config.yaml
n_kv_head: 4
vocab_size: 8192
bias: "all"
parallel_block: false
init_std_qkv: 0.0531
optimizer: "soap_variant"
warmup_steps: 200
steps: 3492
Each number is 128 + 24 x the weight over its row's rms, rounded and kept within 0 to 255. Layers, rows and columns count from 0. The size above them is the row's rms in percent of the matrix's.

# layer 5 MLP down (transposed), 512x128, rms 0.138, rows 162-167, columns 0-127
size [ 91  93 100  89 107 102]
[[124 106 123 124 112 147 132 156 140 196 116 152 130 118  96 168 140 168 147 149 112 116 123 105 119 133 152 128 131 115 152  85 144 131 124 130 143 119 128 124 155 173 137 130 156 165 103 129 134  86 137 151  78 157 127 157 139 123 153 100 110 147 150 109 143  84 184 137 134 124 155 135 156 122  98 126 126 127  77 113 106  93 163 139 110 133 145 152 107 112  98 109 130 136 111 132 116 128 125  98 114  85 129 107  98 171  91 157 117 116 120 124 101 181 157 134  95 191 108 111 146 111 147 153 107  94 147 158]
 [119  97  93 109 136 105 129 139 169  97 139 129 104 160 136 140 114 143 122  95 123 109 184 136 144 147 158 140 121 121 147 154 189 116 140 123 139 116 113  80 114 158 126 152 136 152 149  95 159 137 181 123 139 137 157 101  98  82 114 114  98 160 104 109 125 110 117  98 199 127 151 170 119 120 154 139 131 170 165 130 143 147 123 132 138 104 123 134 125 153  84 153 143 155 138 115 113 149 112 115 122 105 111 116 127 108  85 148 155 108 137 106 137  86 118 128 109 112 154 161 107  95 128  84  90 162 125 131]
 [ 95 112 121 115 131 137  99 128 148 147  94 118 157 100  64  90 169 145 110 128 133 175 133 121 134 153 147 124  92 102 143 154 178 156 115 138 120 117 146 190 110 153 127 151 149 115 127 159 124 122 136 128 127 165 137 111  94 111 105 136  93 189 113  91 117 115 142 107 158 105 117 155 173 148 102 141 110 130 131 141 124 155 132 136 140 124 124 135  69 109 151  96 157 119  60 169 136 139 134 164 109 152 118 133 101 106 145 110 159  95 115 132 112  92 118 146 127 110 110 109 129 117 105 131 121 130 130  98]
 [ 95 104  84 139 131 100 119 126 129 128 113 140 119 150 151 140  93 183 179 125 133  88 141 154 117 103  86 113  79 133 148 119 105 103 140 114  79 134 130 134  87  98 115 113 148 134 143 120 106 146 108 120 158 107 108 124 133 171 152 103 125  95 129 158 104  98  95  96 117 133 151 140 157 148 180 123  81 138 119 135 129 137  86 118 166 142 130 153 110 136  77  92 132 129 148 110 118  87 164 151 138  81 137 123 130 115 138 135 142 142 118 152 129 120 106 153  75 112 111 120 138 112 156 143  87 158 130 101]
 [100 147 127 180 173 136 154 146 163 108 159 149 117 147 140 168 146 194 117 151 142 153 127 101 110  96 139 117  95 103 147 143 164 118 162 116  65  96 128 107 116 141 139 139 113 104 155  67 121 156 107 119 126 139 158  82 135 180 104 119  92 136 142  89 138 126 117 148 116 134 119 122 135 126 120 138 165 110 145 133 121 121 125 141 156 129 175 145 125 120 123 170 123 130  75 135  90 109 113 160 136 128 159 124 155 155 155 125 126 114 124 149 153 157 110 124 130 130  75 134 144 141 154 135 108 107 103 146]
 [141  93 116 127 125 137 107 150  73 131 129 133 123 122 128 132 152 152 131 121 129  93 108 114 151 158 123 120  91  86 158 137 108 135 108 154 148 172 130 102 135  97 138 169 114 123 160 122 135 111 128 143 129 135 166  98 109 109 115  93 100 147 106 160 116  84 114  92 109  56 125 125 121 101 143 162 164 141 114 119 127 115 119 107 141 146 131 128 125 156 130 151 154 154  97 122 174  76 119 110 148 141 159  97 160 151 103 154 119 105  79 172 123 137  90 152  76 119  97 136 142 146 103 149 102 102 118 103]]
# layer 5 MLP up, 512x128, rms 0.154, rows 163-167, columns 0-127
size [ 91 101  86 117 100]
[[135 166 133 169 165 139 120 117 110 149 174 112 106 141 134 124  73 145 134 135 133 102 135 119  78 142 110 114 120  83 130  39 125 152 117 139 143 151 104 145 113 126  98 149 129 166 133 143 116 106 152 133 104 105 114 132 127 120 149 141 117 105 135 105 170 161 111  94 106 132 110 137 165 127 131 143  97 130 134 137 116 198 148 155 180 179 151 135 112 107 123 113 144 103 103 108 125 123 100 101 173 121 146 106 116 120 121 129 141 116 126 129 136 128 103 129 155 103 133  85 139 174 122 105 160 107 154  97]
 [182  81 148 122 141 110 126 123 112 106 139 148 163  94 116 110 104 143 142 136 119 119 138 136 122 188 122 114 117 142 141 124  93 141 126 163 116 121 123 116 129 145 174 140 124 131 146 162  80 118 125 163 117 118 106 128 163 133 105 165 116 130 134 149  87 110 105 149 139 145  76 125  99 111 141 133 121 129 137 130 125 147 100 174 138 115 132 124  93 165  75  94 160 152 165 141  66 119 121 141 137 125 125 156 160 160 100 102 108  92  95 119 129 125 134 179  99 150 154 155 172  91 125 133 155 128 143 103]
 [116 100 148 143  94 149 119 127 115 100 119 158 156 101 145 108 163 107  89 157  96 103 162 137 105 170 141 163 152  90  82 158  90 106 163 101 113 159 121 121 140 137 101 105 104 126  91 122 149 143 127 120 117 125  92 159 150 133 112 109 135 111 115 127 140 122  89 165 155  88 112 176 116 130 132 161 135 147 150 144 153 144 158 154 113 104 158 140 138 106 138  95 146 136 126 148  91 118 124 171  99  77 141 135 132 134 159  86 111 133 122 114 103 144 118  91 155 122 128 113 135 143 168  87 129 177 122 149]
 [128  42 143 147 121 115 121 151 131 129 134 119 119 137 125 100 118 136 122 129 104 105 148 142 134 149 129 141 132  97 137 131  71  93 141 113 113 142 151 145 124 133 137 120 156 134 124 130 112 167 153 151 135 105  87 150 117 160 106 126 137 164 120 173 124 181 130 130 115 112 127 161 104 131 157 135 102 104 137 172 107  96 166 168 137  87 139 174 128 161 146 135 159 115  94 111 119  74  94 122 107  86  79 160 137 105  86 122 101  89 115 148 141 107 126 124 158 140 124 127  99 107 123 109 113 171 121 131]
 [114 107 141 106  86 174 131 116 142 125 146 105 139 101 134  96 177 121 145  78 121 146 111 104 126 147 149 160 128 114 125 128 143 132 135 153 155  89 127 174 111 145 174  88 129 120 155 145 110 112 143 100 136 138 109 107 145  95 142 130  98 141 145 105 136  89 152 170 120  84 116 133 146 106 146 174 103 128 112 107 121 105 150 134 155 130 106 128 172 106 108 155 172 130 136 131 175  79 123 115 103  98 108 140 150 134 121 116 132 147 143 123 100 147  92 128 133 122 116 172 133 142 124 124 151 206 134  84]]